config.yaml
n_kv_head: 4
norm: "rmsnorm"
norm_place: "pre"
attn_scale: 0.271
lr: 0.0118
lr_mult_o: 3.0
schedule: "wsd"
decay_shape: "sqrt"
steps: 6080
dataset: "wikipedia_en"
Each number is 500 + 25 x the weight over its row's rms, rounded and kept within 0 to 999. Layers, rows and columns count from 0. Numbers have three digits each. The size before them is the row's rms in percent of the matrix's.

# down: layer 4 MLP down (transposed), 512x128, rms 0.124, rows 37-136, columns 0-63
# up: layer 4 MLP up, 512x128, rms 0.269, rows 38-137, columns 0-63
down37 101:533522498500486507519516490487487502478529507515467513499494489517500511510502494510488526443476487455490499483504503507532464486476502477534492517481477529499509523515492544440472471491530473
up38 109:498495513499523507492501520480515469486510529483484532504521487549518525533521506547528484520531486497514488452496495490543474503492468486530509446476516469506489509488531476481468511562516517
down38 107:466452448517477448516517537468476528512506495457548503501526527489464500521492500513486512516518534519494495453511513509493508523482475531449503507510523552528537527486466499487489495513512517
up39 104:500510516492512491521509476517521501524508513470493518515517467503519502450449458539490486543469422506527548505491474505480480487532523489493483503539509489468512524509478490516523528502518481
down39 108:517491498545461510469523478499486514498505508502502497474496512464546510513525496453463546507547480517450471477510499531476528516498507528499494541464524498474545486530513499520498511554496510
up40 093:487464488526495513535503460460505528474512511526517520498495502485489529486477479441457499533473507511510492465502494497525479518502472448496480511454478514528479478490523488522506526524459481
down40 096:495513480474515474527470519482524462503530516491548454498503511489518449483515494560530520478524546509524496552498494532454559506474467481503486511523528537532493530534496474517512500465511464
up41 094:472486480554493481509456473523519504459486530503480497497483526488484532500527498515479540499517492502492483452538498489493542507523457553509555533480487522501509465542506504522499473533504457
down41 108:468514522447488512548475483508525510533512529511480485527505493510457489506433523516509487490483483514521482559502517513494482491527537476496496485476500523543531512486508493453498510475520486
up42 095:488514506504509480486514482463526469486539535523523526417487482561477491488446488446511485513522518477515474487530504487537534512534481493507476482452484493516461510561508502463515454477497490
down42 100:439479490489470471492524490485501482496492510496534507509461471505504531538489504529530482501517543500496486480502519495506518427506521473482506457545518458470454472471538497514518552499507486
up43 101:487514486497461555485481552507485502529530490519488528475500508530541480488470512460469516493506496462465461463521521498529514508487528500542512515505503500508511472516539515479547509541517505
down43 102:516468496505513427482503531482502503471536471454498530510483486493471497494504478544543480469463461540520467525458512505494481499460509514492517505494487462542512496474488539519474526434525496
up44 106:486509463478552513519528459523489477502523474520540514522511478494500515500503466498508528442545494453484520452492496501469467477494550508549491499524505493482515531496517488494492469540514493
down44 099:528487496526471494469472498479511514489479531490500485464480522501515530489513514454495472519506519509505538585472508499532524509514470515499515547499510517502451472490481476501487529465561537
up45 094:486473486529527498506549500507493482469510524491511509493512472480494476486520498512509514491542503485513482497479475476519494518529529470510489546491509498443467482490526463492474479513473517
down45 094:497475506518452500510472497505506492543412486544500492513504515536484486519502507501475507488472496507504504518428519524484514486445522488519494516491508473506438544499511510481538498492477514
up46 088:517494490492467512505452524469474529496502490479480472496519521483497535468530524552465502464497528504508501482546513533479547479499482528480489495530506487526509513499505489512527518439484516
down46 082:508558565552490520519542484446544504533498520485490503485473453522506507483496482504474517495501520484495480583486489487508466534517509515499525482484463500482499496507538482533479480512529505
up47 095:508497489473505539549481472465465484518476522544515547524455501517501520549458499507555525514487529517493492483485513503537492508487465481502491504512520477515531498513488491467538519445522478
down47 096:473468540486472504453518518505522490523480475428471473530522536482526500490528532503484502469535558486499477521516495467493493510531524526480526454525485499542476508488464526518497503548563490
up48 083:499494545525503541548494489433549489460443537462480538469512508506456509481530522519517476522532501561499496502480537484478509524482496530496508485515476514499484466463506499514489487494471491
down48 094:496504480481523417483454512484447452566527457524532496493504511495490501506473516491487507486462504504545497504531562477480474462476489498466484517520552508512477532496472501477494520448544532
up49 098:519488484488518511473508502500540524504481483502502510515494520432478460469503475516512488507506493463548517512516497515454517515487511487502523525531508461485513475512507458471516520500471478
down49 097:510527532468523455508505541488536463498513543484496487505558537437507499525504533494509505479497547489537517482510500515501512519501524481540502512501490492502489501518513472510506525534460516
up50 098:464490515485507504513483499435528441474498534481482513494469499474491476522564506482486492485532464469478486502483477482497507502509471484473511542505468566456495514478489510507494506509463525
down50 103:496497559458491496518491489505518526532451539464445486490494488523494522453468502482519478475528481468498470534538528524501462498504476529518475552533503509488522520473523508498484512464535501
up51 101:494474489521506509495485489503469505491509452547476489468500482500477443521530518511466503480492517478460523508449508468454469542544506484454495480505468492515472497486491505463457537517500480
down51 097:508470514467514546515532546499491549504523475522495457543484506481489547520484469516477479536504471516513490523498481465555512502470488491517513520479547469510501483483558500511519487543534533
up52 116:499493546533477519471474482487492513481533498470478483508523485528500503524461505486539497524505449475522533503527488502485485511438477479495456510484457501534479518508503504532530453560495527
down52 106:477486528519512506498487514495512472494485480495497497499529405493465505534504515541440554509503517461501489535494517466500503495508503505497533524462481470467484462434510496515470496524492518
up53 109:517497534513473523501465528484514522487461493536481492490468478504506498514475485509511507540495507490483474492507490472512460496488526532496513506517495502447489521547567437539510457535530503
down53 111:479498460500475536556496477503518457516543482494499524495503523474529515473485546523489493493509528516529465501509452483524490536475493502526488485531533497483537512503567490507525496500522489
up54 102:491562515522515503520492483485513472523499497488480575463511479528455499489469511502484533466503495502495492491504484502465524484513538488502498491551463515487517506508488549518462522506479510
down54 103:480507462471503482506470510525466496541531521507559513483498569467528518497537497471528524510489533487516494462477534472549516486529486500494486523473559506503488476461503469460519487475545469
up55 104:492475515479494513496512513487508520457480527521480536502479484477528493518482529545472493445481538523542537483497522540511518549491511538506512480509478560499484554495523484517535490517508488
down55 100:464526472542482539471507454487496511506450483474482507481499531482504461513484498458505508469527494491446486496498491465497484460464520494471427479486499486491485505483473492471493474463489510
up56 119:510501464519502500463476544495504478549498534505526530434487446469504529485485491538485535502488508496494483478474504484486509494561470516505495519495469513541514490516498482491542464498491545
down56 106:484507492484490490482515472464490503479503502455504504510503484531561495534539501566511492465494472478513482496504493471591498505539477509567522487508486526522503479487461517478495512487485526
up57 099:510495482463493499494508496514501499490522538511454487498521528486496536517515536530512508458491486505482460500504492536477521486478510518477504507520525494473477472532495480553491517490540495
down57 101:506493556506506474479495483523471491500521496498498493471502516525513516502482479461493481516539507522507508473478510478527503539499482507521492496557534491523502516482502473468470498470471502
up58 093:497478447539495488475499557518499536473507500489553527519547542524528513512488506482491516493508502482551471517504504536473463511496516500535502515464480477475445476463519526488505470519510539
down58 093:525488551436504494495502523476469529516501478517488525465511547504490500522521509489469491476492475470519525473519520455528506476533484498506498475475514429562496472504510510480496518474520488
up59 106:480542442509479472512469515519497426561515473516493506496484477511534505497487450532547467493492531488534493488514528521515531479505481480483518516505526475482508488547453530523537550484509464
down59 101:478449509509484429494431456459451477446540490496529517474511526480511484525500536494462538491507503521486480470489496511492499531502528469525497495492476529443511499452490497483487504509504490
up60 111:505516512491513516480412472516554515512544486545521497517509458447493512546485497527458515509480540487462512516520494473502499500513508528518496483538502492526525497491519486523522538477522498
down60 092:461501502553444524492487528460504463466440512501451533520515508528483497509498515495529520563504497527515482487516476522460529528472486490473492489531542529465506509493506444508514497527489535
up61 113:519498551488501468472443509472506509468492496502483482496505464538474507500513454494512516507451483461498490504558491543513486538513480481510528508505567498507504515501546524500518500464477506
down61 101:562503514536488572502516514488532534531492516471472464484511504519492519506498519536526525538529458451507485524477515489498522509531469481505495485470518517519488502469519484535486529491508487
up62 093:522508540456521480515482537496491464507522441495459507523478479487533544551546471508514527543461516510490526509476501528527520478445503512515527508451503520480484524482506446512524504480522538
down62 102:486516469521519467506502496502506513484493494479489513488481562502476502550511486472519472501493483500437483492493505537529484496462471501497491470474467463467480458519480496418503504500516465
up63 104:502474498494479489488474515518517514507532510487525538538476527520522501492462444495486543494489499525476497466500510473513516510479518471549491493517502494520534522490543515493513530482473481
down63 101:488535473547520506524473498503522484491463536485483482519500487514500522470522511507516490528514507481522508525527472512529531522489496497466495468473478522529480447491510504504491488511521467
up64 093:480433482521473480496515499507470488517502537513477526520487509536477478544504533473510494494526531490521502469505469472516531484492485507466498472519458514483469460503515486512490508496473499
down64 095:452548484486529518483492526494490486535493493488497470495459466512527511493528481474491527521497514541511482449470499486506477439524448452497476524505527501496530512532518525508531498492462492
up65 097:533528487477491491497519501495469539527514558540510517487477479474503500511500473496495489489496510499468482518538498480481480458482489506511476530503503477467476468498499487519500491477477499
down65 100:491494490499535501507500510517479526512450502527499474526470479473500526453528537518513465551489510501563483509505487496494503477502529487488491494500491536510510507483503532493535452520520530
up66 102:456480527475489518489517441480513458521521458492490503517531494514494454504537500522483526516491499470484541489491489503488506512527476512511500457491568498510469486510513498473520550521517497
down66 107:518532496502486533479509492464485513501515481506513496466484530501489484521526500484474502477467506515472524539504469509487543524517494443482527490470464503506473490505525516524446503490473521
up67 095:440503448529499532492472501509511514470540538506460482558494508498517530508476496500482474533499479465551461472474461463479505489493433546498500525478482510510474475515492528477497520483509486
down67 096:517511557489474535473537438551465515518493467493521516474495494513542495508539482471503515488480499473441521504512480515546521470513531478517480478464534473466516512497549485470497481504481493
up68 085:483487481511513498501449508502502503491479480540473486525533510520476477499525445495495485488540475505484542525432530508507476472488482499480488471512477494508512490525503513516492491459547472
down68 095:533484513482480517486542508496503508506521480494498540480476509480501499549466530471519493470508515489486496478540523480490499515503509480546507503484466488509494519457505497477497523519549481
up69 115:509528479519493505494471476458522502445510511478512474515515531500504528533515471515522511488509507463519510459494491509477489550492465489535474504507490537519504512509542527468471556520452496
down69 107:505450473530467514517507518485511533517525527485477474536502537501481501500490509499499472478474504551519480529504500487489465514458499529495488468490474503522515456512544452507487497539527489
up70 120:489512486521534511515503481498474482470467505512488502477490512458515552558475494506492486523521532493489549515512497499520445500461491454502499526466515553518482467489522505468518482526483492
down70 115:468497511460485494511485495496480524498480509488527456468502511535528514467465561465479516483474498547549500507515516463513509478536476514480478489482484515479498490482461501537497430525518503
up71 095:463559494510513514530477476482515495469470494494517487460529482527520514513539515501517456491528557505452525478538530521503492489479506491500459556528459510530534460483517469486474502486529499
down71 090:534471516495479491499476537450519520515445506527529502506498501492460487522456498511481535508498512560535519505517504494475502501479484510541527491496516533493493463452465486490486547502522555
up72 102:482470493506513486504513504507512526498496544528540495471500488465463481531476507491564515527495497470527484502505463486487488466548461527490457494461466536466473496505481482481467542493524488
down72 106:466485546503500521493455490515519480472502525494491523570505515481526550482493467487476454511540495493551511492508514471534500503482536495486518501527496495522508457436539518514510501487491483
up73 096:519486467516493526493484488492524473482454458514533512524491486514514478503543490506475506476502527482502533524506492470492456486514457491510533504488552521466500458465482466452508429505528520
down73 091:477489528482472523477520525530484470492464502449513494449528521507470477521475529519530519513525502479517482435488522529523550477483505521508526490491480519493486515536480513533480562474496533
up74 093:506501509548539525435507556490489484480483507506508539491502483506503552531495486505507469461553499534525483537519516501562503489484483503486521506510505486515483463528538479509469463498505488
down74 097:479492447481489488536487492518490497512455491506499499517494529479502496477524440463463560520499512514523507504462463483467533505488506475493469521448494456463487531434483488520524502505486508
up75 109:527525516543497469447492497490479535513528522516521467485504523483474557515502480500448511459455479503490540504527474444458477488462515487507489507495555473531497481501464477478507488528485496
down75 101:509506526518533498466509546503527481496476519519514523481549496527460451465489498431508471484515530546505502549458519496476493481479483484520483435509508464493501489523499480512474489521465497
up76 098:502423454455570484464589486515459513472506477485458472493517530488514470480486516477521487493490531505506478519454491520531493505513472479484525509490500497455473490467436505468510505511498491
down76 093:487512511563447496536529517407531476479471509499529512510543470509486530474515500540504478555480506534523486488497528508455489510494487545462508472504497520512466495473451456526496471504502533
up77 097:479469512503500507485527507464470494500433502493512525448501513493487496539479509493525495496485497516522460506503472518475470524536558497538522485501516483492505498500538490507505478501492533
down77 093:494522518501452487493522506489495497528476461498506503492513486477566537482512513504487498539483514469476517503483502531521483506523472476523472534512473528493504471516507543511447515530490524
up78 095:515487457498495505476555537508547529481510493514494462508504481525501537478539504474478489486534495511517466537469496496486464534514518518506471518474498494483496532477565497494515516487524525
down78 094:467504466529464491502462432519477479499517528501438541476453466493547471504538498553523481487477480503465508487533485493479506487523480540487474502514523569517499476468447505492523556489508482
up79 098:521506496477453509456516457510503458529488517485516515469543519470496548500467509501521495460483492495473484470467477518508427509535496518509487463481502484524491512523453497520476513484488472
down79 105:525499478554481481524526510468525559519518509503480500551465478549499479464504492516500453517491498483509517494537521505484504480447510553516493509539515528467532503498472480514499510484524504
up80 103:518476496519510523515486541477523494493517516484495501522503517464516543458455482473555531504479569500510492489507498493491500510498507504544554509513537518544496558490521502549480506509431500
down80 102:513531530447495521506502484512484493483452467490476472535484465492495488495563510523495512508477492478531556514466517499469555495463480483478524467483462505523501512497481471461488469511532504
up81 095:477454497508516579502570504533484520495536551497482493458530499499454497507472532441489519497488502487483486520482456472475472516491509519510483482559493464515503456464528454499477517519513462
down81 096:517539490512471430537458487510515495525561518494501516481501527522507508503514460505499498483499500482510483499489484551468479536519532485500495507502474515517515481530446472558494476515481446
up82 100:532524526490535556519520480487514456503510498477510532546484498472491460502541453478496503484466465470469551526553520521484438498496475468479481502477501493505481503538482462487503478535479517
down82 099:461531469497494468553489522502477431464494531476480497479520556517526501497503501474494482506487475495518534477509494519511460503502509529512541495516474530482459509440490490472464481482428527
up83 111:508504496494496483445495482476519463520492453478515467509548498521510483466526525499491535481490466487525501515478447547550507519493523510516558526508537488518495498529505488489562510515440505
down83 101:480485490523470543492514510461557454472484478506547477499530502516440477489497534497526502499530492510530497481490507514511520503487496515517480495487501482505521479458478486484499519523488466
up84 102:544524523528521538523495522525471487533520494458506520479515482519483528475467437517518547492533495514509515485498489502491522513497472488498489561451493522479534535462532494527530470542537472
down84 098:474485506511478521480504500507514458524437533526486521515515520506495523533490450487533464502561493502523536496447528465500502489480487488496518502524488511465533540521481484505506499489494534
up85 096:536502471512472526549491481499470497515512471530488458495510540525487513488514548502487504441517527509523538552493489522482466525535533533480517502488522480486519519503508493514491513507516555
down85 087:529526609486491542519525491511547510521522522489509501490500517503507516523530539504471511509536489499493546501519490525516496441494491513519520471491495556488502491473495472480472504490498470
up86 100:471526494482521482528494490497485487490476473482491491505505512488524494485496444480444502562525477451552476459496449476505500495522497497511509488506499472475464508566502514481484481512535485
down86 100:533487486566482486494469511501545475513474490497454524499503536531535492530457523494513490492515472507508512506515534448512522481460534534513531504494440512489497526499541524570495496496533478
up87 115:481571565506493451488478513508540499503530507508491481515466503495511532490458497498514476502521488506531480512472505541507543514514485492493529498479520533514458487494514510498506477483509502
down87 108:493503530474501532505491503436481505503522529501497488476500465526493495498500502487511484514558525513536520493485508484531510496487493523491492474514501531480465466451493456519547498477486528
up88 084:519550496523445507507404526511497495477498502460504530490498499510532481496540500513503478490536477495524515510499541548531510505469531460494495543452482494499471491464514511485515480467531492
down88 087:515520501534474522529492504453545450475494513515475495511488505511461520487498519518542492528480507552446496466494496465514503494498490571466479469510495505519510492494504482485448515502496529
up89 094:468517499483521513458440522479529474480476536520503503493507540489484472499504463485483500519570550524481485494513545497529540477499508492520496483533509517517491514528481483521507452494500468
down89 100:538493502514506505525528495522493527501470517500482458507508528503489528479508532531474462461482504542530481497483491491503467474480495527471512535454504480472512525483491429498499529503522515
up90 118:493483571500486496468487462497526490536511487520466513473489538476546516507506499466424493511464529526493488499492513541495484488537517540458509505501478478535519507447511492527533510461521501
down90 103:462475528514536505453526513520522478531519483541498491443478495537522510505484519486509522499505498511464487512490494471547465509513504542488532501524462487493547537490496501499504478443516481
up91 091:489493456482456483476515508491525499536505479467489522517520580521516534520517479530480533480520501489508499510518483491505469527522487499503498481506493500487487488479496535499493514502482479
down91 088:507495533483493512532476506523525495483484484506482514493480431467477441456485536526522473484520520494493466455487474501477520484524501524534514497497435480502488507485488546469462470535476497
up92 120:511514523500495494465524503443516524556481462474522539480522491504513539501482537461494468501504554498500512494554545505527519487496575541527500483527531513480488518502564506485521471483528493
down92 112:474457516512490509512494476467553568506544486518477510511485532479485504534501483539496483513469565499459482521523522519509521469470560477543533486528491530491536529492507500521454545513485460
up93 091:493496508494547484516482482499484512461521528546510535499487490493488516487466526496463528510451525523508541516479512512516518534455502492498500535496463564462500485487520479492513472505535537
down93 097:527477516509508494472561464453491475495454503569521527488452493485534503515500517511476496508506471522477483500513491481472482542530504540476485493487528497526476502482522503473463493528536494
up94 091:488495536485479499519479505511531533500473491508472513539477479484462461499520527523486469511510512508493477483482511520499540537530522472485528491535477478517463491478459541524464527526481548
down94 090:509506483544475501472490506477507462482486514490509529495487512517485505505493513517539527494515523509495514495516491483453481475510516509498494497479540518524505506490506460443556482485541506
up95 089:517526518522493492543462450495464514479466483540547559513516468482526474479471478497474512541496507498514488537485468512474506500500527470540525523504490483468502488495484476477558525503503501
down95 095:485466545473513514450553499474513479525499504451473544467519493505504497532530483501499521509514472466496496443508491512524489528482528494506502517482513449501506504471522474520473473517486532
up96 107:497482509519520556479524482481492532532506526461503489477549498520517499473476501491564513510498492489508490523527492541517521453504521517486520519490516470446504482511476481481507509489511507
down96 100:507523519518491471468460458522495513505497489550502478498493504542506516500516476495489528497482470507475516485509487549566499511481505523511449484480513502514451496549544524530476512470514476
up97 086:550499519520484513502545478451565547532455493525506532527526488517513536530538530490457500539470506502534534536503466493465500517518489523478520536476464487512514472476541487520496499479478491
down97 095:497504470464534471464482483547440447494501505467492479479451472510435499515487498492504506459517486544525491504500466490521519518498477512459460502446495484506536467494496479467507493511480492
up98 103:442501458509463476516543504523487461445495494503481465506472494442542505513524464544505525492496527500529525505473489497528490509509550505524475492534498489511526506471465513503481489508482470
down98 109:524518488494522486512500435552521524483437515499469510470525531507476498533517506486514478521507505500478468445501482503528477487484507465522501519509486536525492493532528537476455473489472493
up99 098:496505519525493480495486498504481477495514505456473502525516507510481469541511496516511512489521538482503501486537492500526521470477507494499529518527508505504467482534481454473515500493512483
down99 109:472490519478502437490451483522515527483503492527516498487503504490493501504502547477533489462469478492539486519504515508505505531526483457530529482508523514467504487502468490476513525524456528
up100 104:496521443478481449496417480583437471498558486493518475505501496498528481457505502534532536501500493466516524485490494538488512499497497492489479528458518469478516500488496527493531506500510460
down100 095:444441459518535462459460498545486461509520500489527477500485517489508455508468506468488519509508524524487474456482516485481504499483479481517531516506538505474511548507456525510518497492508465
up101 097:495437502505517550500534476498515488494488560496524485521493469514520565488492512492506499505508460477470481533494503494533507486502518492476472495516473458491485518491534507503506480537468524
down101 103:478517525489492466462502486456485509502477521513502509509492539506499520508471505502485475500497481504493516521488494512483479443514508515522473521491512514466459538499519461435511520469511502
up102 094:490492515470479530501500474509525474503498530520533488467517533494517542497460500506517497523488510529522469488509460514507496460528519524486492486524435546483453503515490498487507519485503545
down102 099:519517487504533505489461498490537473503511496485475503475477473493501499472505502456489484483516461482470471497545526498463513507502518492500504484552548496523513557461481552512474522480528470
up103 105:522504517511470511511518518517529495497520523493506452490521489543486508520495527475503501473471510525534472492491520486538512512506506487452498550460506512471476510437546474512480484501529491
down103 096:467543463510489500496514501500479484518494516505527514485507509553480517484492521500497534536523537466479469504469517468506455487527481509518515409511522492506502464567493523533499499503513487
up104 093:511462511463491485482499486498470529487493481503471460489486482446482437501444450515520550490523532495496495510481499524492539530493489548498474496503524519508513504502545509496471498513513495
down104 097:527501498483521459512496469541545472477503462551482529520501493464509506529502476519469510576541493493518470476485487514476529487463480510531538511540491502508494530514515531523471517495518421
up105 112:474535516487511461473501526484507490503471548458468485517512560434441503441524531522478509466500475516507527516524497465484502475489526481473477497521496465528493537459500491501518493507506537
down105 099:507545566504513554522501509506518539497517487540469507527522463502491510502488509468515464503521547483538508494505479474528515487490541503497502525505495494491497498489486503552483502464502473
up106 090:478552470490518511542471509543467462486451512446499473521516499467523513492569478495534530506482468487511521498515486498554484516497498469524481526487481466468497480495488480484523496483512482
down106 094:547486544529507483503466482580518516465494457521444493477462533495489472485465522506505465484521517538490451532478474532499496488492543476476497482502487501468494510514449522482507532508483567
up107 099:485523500508502491510486524477522495517545510513517493501521505475483506514509482474499541489471528503480507533497506474463466523442497482494518496470475520495490500497504467488528497449496479
down107 091:501551501515502533512519489458491528481483524492456502512469502524466463538492544468526474494512512513470502524521510524487542505512516438470528498485489470447470510463489494466488506544510505
up108 097:438492522514512474495481497524527533558528533524487501472551531479537535526485511484518514488513549492531515474491494516548464518523446530494505510458497473487513520529477521524502485521527481
down108 106:488494498491519480497493577473550484491481466483511483509499473477513475473566485496537507522489502520544497512520507490468503520459517486480467463478514499521501522479507493486509509464471504
up109 102:505524497488494481508520519493515484572512527494561477481498501483508512529493532482537495505536487469519538509542490493468455495482494508478531508529488523457455520522433527490492530503521450
down109 107:508491487500481516526497445473514527464505509503487533527515522481495484468487523495541469502475491585508516513480499501503515502517533515515475512501480482552511469472573450514538474528483470
up110 115:500456461438548512472443487490497547502480494528505484534523502507487520515496449531504532543483540496462508511545516496504498520530527525486520505532520496531513501516519502529523496531532480
down110 094:460548530593445484491451497458502479482457523503496492451514511487506516494511514494522528532467503516559511473492497516484520510487467533517511492502534538515468459501484466468498519475497529
up111 094:501500479519497506518527493521487500479500516533468504497487507487532494488474474508543500528486527477492532545539443495469536511487469492501480491503524510482484493530491475395510497531525499
down111 090:489450535498501522489522552496526553519479486471453502467529516482501487480499485518523506493508454517480521522490513501514529504501525485502495520520439484497492529467507544544494517479499476
up112 107:469497540485516520502477502494508506484506526479487518511477490530522472483535465492487501470531427508527459479485507535494512499511486535488484490470492474460478451514542493483490483488515507
down112 095:458495537558495412475454523481573483488519481535509532502519491542523515539499491465516509504499486476477482497526490506491468499541541506509476503467514502475496481511465485518506534525503460
up113 095:502484451496504526505453548517483464502436488532485477537490488490472485503491508531524537485468549474488552510498514522498543506487460537519476496520537506485476513450507486492512505530495533
down113 093:492518539502498474482482493529515516510498477545502483462502491513507461495490485468487509475510469475490464539495502471489518500506493471515488537533507497504491533484460566497477508467499501
up114 101:476509464522497506513480523494465495520488503486434545516509481498515458506467497482491515524524466476526540498491505500449515449455490498513496534482526515539508502498502488468502455488507491
down114 104:491500522518469435470516466525508501461529485517547482478513507549538510518527514530544483484478504563482493528538462529543481515528477511479518508499490508519482502484520513482455513512478505
up115 113:492538491477515502483516506481513498495489487465490517486513464472465523477499471483508510494534502503482538499524482547517512515521559481506511495496517524500470473542502540536497459488435528
down115 108:502542494496474474518490506475501476481476489538530488520501517489513562478486522483468504496539481506492514503523454485494488496459577501504427525526498499506520511504472536494537504534517485
up116 090:469547485534487507549521489512520469509492503503528467486485501505485476459468520481470456532477492473481482471480525514506534480514504478511502529462491457537475524498517512493529528526487473
down116 097:516553480495487510441524529465497485532514508525489485522488494519488522504541490515517522470469526535469528564522496529517538537496508492479448476488482529488539476531501501546470495493507528
up117 113:490501497500523496524518532479520476540534508499505544494522453482455524481504520494528517559500506461482482516512546535526523464520544489498490501516477500444514504490520542483475502502503494
down117 109:532490532513512497490440447482533480494514558506501528518468466491539531494508489528458509494505513488498483518520511508541530518477500471505490506486524517463501535532531509477458503523476497
up118 095:499509459494474460532501520522499493520517500530509511449533506456540538489501499482496472471491514484466494496507480547559522488520476468485453539528514555517474481497456488539520455499487460
down118 100:522522472519525516511523495517496458482472501492506487493527510509511490479547501523509516529521513554492505497451516517442474495469510525519507516540464509482545510493532497513497493533451527
up119 096:502484500455485507511522474503535495526505479471495476477494477544504462511527516516524498535515512513523500476528493524466551518508476493483502491526504526505452531508497467496520497497514550
down119 100:456480505512489531493480518463511489505468512491498459481497500507485516480458507489451492542451505506464509540543505485496500469506478475498497520493511491477496494496518549495514485527470509
up120 083:473494483538507503457493507489498512455499500510471463536501521516557495466482517464506545509510506514516511480504532445460463499496483498486496491524513500492515508497471539478512433525549517
down120 103:536488502455497514524542503513515484502513473473510490489474508485478519524494492514488490478479488517517501489475514514499536470505515476521526480485492508506525478539455467507464533459531497
up121 092:462468451501465475539486500501494502507521528514502512497474502511513483518481531474510537541492547466513484501550502489537525536498500529507519513521466553472473482529495492504470495505522522
down121 103:559465483480567546499485474508488472490506488497497454511490507546506495492509445491478516487500485483466472487488523504466525511503444470502502469479523510531529525492522504519504536475481518
up122 096:497469515497467521510501515522495472489438481495469482493458462430490525494531531544522489503541474531505471486546485488521560509491517455553507519488486521467492479490500514492498538464502503
down122 093:480524479530512516474517509530470501483454490493548481486528527505479466493506476494493512533479488511469519460476477500534504475479503543490508464479544500500474474457487550528505481521468539
up123 092:463515469520474509444500467526471479512489523498503460498518502506527468471513495496464491506505524484511510525520525532550531474491494530494463506515472469522535479474548479456484487516498470
down123 100:496533503441508487555506515531522475505488548482505493465470494481503512522506468506530494501493491530476500476455490470495507456479515494479482507492513516502529525491488468472436533512496487
up124 099:484492475476504492522533542495526518491547505536477521498463494520515495513457525484506457515500520536530445533533479501520519523497483493503519526488515523496469502534480467491498525542540484
down124 103:480485482490513485491498450483493526481458466498501532497470516477532523489510503512493504485504516490500504438497500467515487477499504476517509483486451484472488497492488473536527516456483467
up125 098:407547465538472449506435501523459443488573496515488502473479540501532461489476529502518509518529518519500481523485491468493511517481498466514483494488481540491521516510469472528530517523528505
down125 102:490519476513517477452447471505533401473494477546530556507493475537529481478503478505480520484510479489501514487514467526509484487472499516516527504508539487458484489517477516502490503475519453
up126 093:450497438507477504523484495493505475519470457508467488463500509489486486505465490416503501519545502483528455546486512467529514509494496497478464478464538535516516481514506502464520455536495487
down126 097:524467528481523484464495434445489477482514497503494501480514504485499512491505515533491485480457474531496523435538471539479455461477469517510485495485468471473497505476522489488490525474483519
up127 107:462499512530485480509497546488504519536519489482525552531494444456506546449523471502450502517457482505486474491541496499534519539506463510478475481496502517485486504548497483497510471522494484
down127 094:513550421525523488499482455522492470468507469499520476497471497500471493483498504522528531507516524495513518425507510509512523504525478522519544496518540528443494533518470504508484471497502461
up128 125:477401450415594492473578506487476543490498518503503483547508495505520525496473486500529518494501511485498479477490484506499486503510483519483512507503531514483486497476469519502526482535498502
down128 091:495566515583421518523486482425532462488456497483465511507520531528481519509512551502525499510511543529492504506516501531495504508472479516490520475507495527509475473494517480502479509479488545
up129 124:463523497511487485515487493498507513472473477470488465505494473489513493496560495518462518499468489506486526494538511457514523508499522535565498520446515463564508492493545460491494462524488522
down129 126:512488528515465546512503516489520507532487488467512536539516500504498492482509460546482459460482496464492509495502521460533468495491468482467501496527505486486500488484517528524485479513512504
up130 098:499488485489496525514506497506465507484489561494532504510461513511505483478507507473518498477481494449467498489518511505508505466456489526525415504505504507546507479562457481514479471503449452
down130 102:554528476499505522497526509529474501486486446559477443535530483515488502478523489517460565526510484552522502476495475489452492497492513478512486494484498475458472518467509468530483503497480490
up131 103:533481483509491527521515484466494477534491518471495462471546507503500471514523513523453548458503466463516509487512507526529491500479497566510507488497526491527465478518446531492491505518536519
down131 106:505535534481509496451513470507466550490475498516491486519495491518520473506512485486524541482471538498483485477447470552515498507495513486499520503462466499500472473562475446525492519497476510
up132 104:486470516517495467497484504454506488479529483494481481545502495478484504506522491486473561538475524504522538506505470513488525479484472466540499482515471520517517486506469455458525511520456455
down132 099:518533510467503540547489534511566526508477504505485502520494548491529499482476460527482465434524492502492561501504508512524508509551490496463518496477533475489475473503505497509521482495490515
up133 097:457494506520512473492515510470509499535516519515521482509483545492489504497506521507516520498479535462493454509554509520537498517507483468558482468525496523514505512531508462514519525498491547
down133 104:507499490531514520526550498493477509453438559522456491522468500510497483506505523500466474544515526507508498500551452509510522499506502499521450498467511506499498523551477520507510501499515468
up134 102:522493516483497537472465511525549512505535503500506503492480492491452502490522548439497497480471540510483514486465472484481533529477444505499454530503516545473512455510483478469513480477513501
down134 094:478523467534548462545506501497491479527531530494505503518545475521528470493498447492510478491510518536525505496503497561507491543514471482470500463504495496479509505513477505483494532492475486
up135 088:496481472538490498491508529474522523517528546456508478485457484557469500543506528525503464517494511512510457489470495505456497518496515510560437532477486518537484486498502486484488468509515542
down135 088:475512507506508486472509532470512464518484520482527526497515505488547509521515512496479478480506477485466516484506495485536502468506463487495543513502507481500535505521498497546507525466464533
up136 090:465494516546503513496469469459503459485461507505486463537479523506457517497501535490498527549559496522538523515469525511490523526499501553449491475504510524538486490447517503478519486498479514
down136 097:488428461491526422478490475508465469506549493492507522511537477498502479515485502495498513470452488506490488471481510484470516521493497469504532509489523473471499518481456523541493509506524462
up137 085:507470513493555523503548503514479512492480504523516524530485486492460459527497429543514498482511493505485475527469517475536483488498515523547473478506485447541500495502515531550529502514488466